From a checkpoint of a small transformer trained on Wikipedia.
Size: 14 layers, 4 heads of 64, MLP 896 tanh GELU, vocabulary 6745, 10.4M parameters.
Architecture: LayerNorm before each block, learned positions, biases.
Each number is 128 + 24 x the weight over its row's rms, rounded and kept within 0 to 255. Layers, rows and columns count from 0. Numbers have three digits each. The size before them is the row's rms in percent of the matrix's.

# down: layer 10 MLP down (transposed), 896x224, rms 0.117, rows 489-511, columns 112-167
# up: layer 10 MLP up, 896x224, rms 0.116, rows 490-511, columns 112-167
down489 107:169118180120118130112137119100143087162146145121134114146085137135143136107099166149091087120115099137136150176097062128126083056149127109130119141140179148136140128085
up490 101:123077142145129108128100131154067102113132067131176078160144161133089152147110126115182117128153118136122118118142058106155161145134142093112112096122106140079162139116
down490 090:127081146144108144151147122165147118116140148118119115175081098123112102144182105100107159103108126118112128150141130137148139081141140103155071132100146116156123118133
up491 100:090135072154118126128124165156075102138165118130138098110103136118171140138084119145160123127159083107126155155137092143096132116097108129108124135107140109158135150135
down491 099:114111144133110135152139110100165115120204127144112098130138176118129118137122169123141164116142153149132092119118174094072131153126116126122084139133165146075132115152
up492 100:093133111131118153140121104156098091122097132147132125117118155126107113117121114154138171183133123103099124139163140111124173134135110125116174124184122152113128126144
down492 099:079099122141151151112098149116122119105133074112109174125129123111092128154149180099123137151093130089168071158137158113129125106211123150166163148148147145154129172070
up493 108:132114132107097132130060162161103147142109127092118132164155139172138115126145105129124123152150162146097124154125133117134108149182108113155136118086129141140116058169
down493 091:172102137119180182136136131105131124137168141103116140123182150099106153110099125123116144109089113141095180090113156119129123123084121099117130149124077126155130158128
up494 096:120145127117155143123140148144148109103101131117143133104132160115135101168119119112144139101109123116115162193150120098119164139117097135148179086124124134147103133137
down494 107:121162160144121127126131089134125138109127133144124150130136151136135149134103098126133128112135155140108121136135091112132118096090148126132149151098113112172190106066
up495 096:129129124146118108079106162080137132089119047110141140127145125124142178097133126104138116100115101062125131156103120195118123136131101120146157134066115157135114122119
down495 101:123141116114117112097076117145125142116108104132127137131117170117131104126096104144121111133144092116134139123093132095094121109144186128109137142117111118110118140132
up496 103:093102113109150126084104133103077146131079159114152137154121123091118120133089099147119119122136144120105169182105137101115091150150153114141144164129117137134135079173
down496 108:141135136116148112173128099130135125135091163124110125087108123107124156159109143125107130135075145179157146109165149114083131102130167157128172141105126115082121093124
up497 101:163077123114132121140151090107130136128158117106124124123148137089121143083143149132138147166137113138135128140114089124111158195107132155152108128124137108129152110109
down497 098:141133116136113111137120170094156094121185143096139135163108134096142154182137088145129083113123134109131146137140110127128127081184121129108097139100099141130148123123
up498 100:129148132102128153134128109107122176181110132090156101118079148166151118144132141077098092137160090104097157139135160126129127097104162104118116127108112119108103127133
down498 105:131124165126106116131133161111154084119195089104116133107129151175110126089105114067166143126117142152131128108123075086109146118124113089187141166119145152111097125147
up499 093:139155095117081136102159146136132147139134106136109113082146129137155096123090121180102121109104116184096105144075136142149116095165114156142110133084087174146112162121
down499 094:123126114172184136123117108125175086082151154106100078155103097160132110120087139122114150137097125134151120121131173100127167122122114130141102153142144169147161048167
up500 104:156120116108145138170133139114124126176144145119116154130113121118086154088143105136129119110170135110131148119124165134128115085122096143115107115082115114139161106139
down500 098:133129090154120109094150122117157146156176124088125164118168145112144159168088161097130129139117144152095157126175172116109137131122152096148136155179133134121125139166
up501 095:136102132103127158175132116076155116146122116140102119088123135153100090110160111131128127093144123112150158153150120144192137098149131111122123097119149148124138174097
down501 092:111153146131160097094107098092114119153161104151131169137148158133119107125124122135154147081097110135120103119135159119089184087146156165127124141144179150182107117129
up502 094:091089106130136165111153128144140122125133129090148152167111071115117116126136119087136139137105095170112149199111123119127121139077101128141126107113140097143117124130
down502 087:158152143148110152130142117134145122123151123176080128152134147138123105176159110115142171117108119125145149107089133116137111127064108152114143158128078115138166145091
up503 098:094103125122130154112113153141110141102103154136123089116141137126138151128131125089145143105148150108115150090125120114151114160135112139115137122127127107128120125173
down503 093:108132136103121124102143095124134112143162117167161097153125124123139099113136142126187118114130136123087099131103116108129122142185128111112103105111102158115138142122
up504 108:148082126119123139148163122109114084112069101177155165163144086145148126111140133133148153149139142136165100097112097121148093084129106132093131131119101140123110104141
down504 118:114103119085150157133120086151131166079144118115172135156125110131081119169112117140167142174133116125174108143092160123127123169164128123147141106139122084108119114141
up505 102:087107133145122126124133130120127139167132131115123083124111114137109117106108124136114117161110136150141157124088105154124142142096123118094130142124125133151132117103
down505 105:177106167125140125140101125101128166140139115159139120137060116121146124165143140123136151110116103128147150121087130118121132090113108181132153150112143115086154117126
up506 110:126136158151123164170088092130113140138144127120122144148164136122113140071132118185121120130115115110080137131152133132115154133141145153171109148139119134154116109159
down506 113:084117144125106098125114171113108125129121119129122164134153118153072126158134127128150113118148109111129133145139155084105129151142103170147159105152128114098101110120
up507 100:125126102163098137113129182121127149156141122141120146119132124118157150134135115131148114101090132123109117151101146132100089185137099144130141141134157149166172146114
down507 093:116127131111129117158109121087188122153100150112144136108128105107136161165127147163117109142111161130100113142130126086133095117158164112164102105174122120104141151158
up508 096:156179068083185169096126163096142118110105146094114160137075165139083121104155100087101144141109133103135154117120157125128127112128141125177135115166145154133159072119
down508 107:113068108139127147118153123097111123144134168105111099136099152134128140157167099134145139116105138141133172161143150081114098143137122115126119103111102143112159121153
up509 102:112087133128061139156160080138126120177103121094139143110119121087133155110125149170123106162128188151105192096160110069082124113180140148137137130146164107106142127131
down509 103:156118111134101148121142152145115138124076153139132110116116165114101139141127123093097146121118118156118154158151085159103128147105149139133113117095080134148072102146
up510 096:128143123145171118139122110102085144091157141155125131105098166137116131121099146170143112112131162116110157141197109107114151121150150151153184167100182094099127147169
down510 102:136123120119111155133122150139138115147159158123165121131119108163112129149085135135132110122066109153132179149173081135108136139112147185118136117153197135120136121156
up511 144:106115119120097131064135123132113153177134145133133128136158148085122109160112116111089151164160134134092084089112094118167150081129091088185138122102126111151127126106
down511 157:138158132131077129109108133077118143110096125125139112123094188132094073151099170113144182138155131144125078102139130109151167145122122119163129118108120108119129111097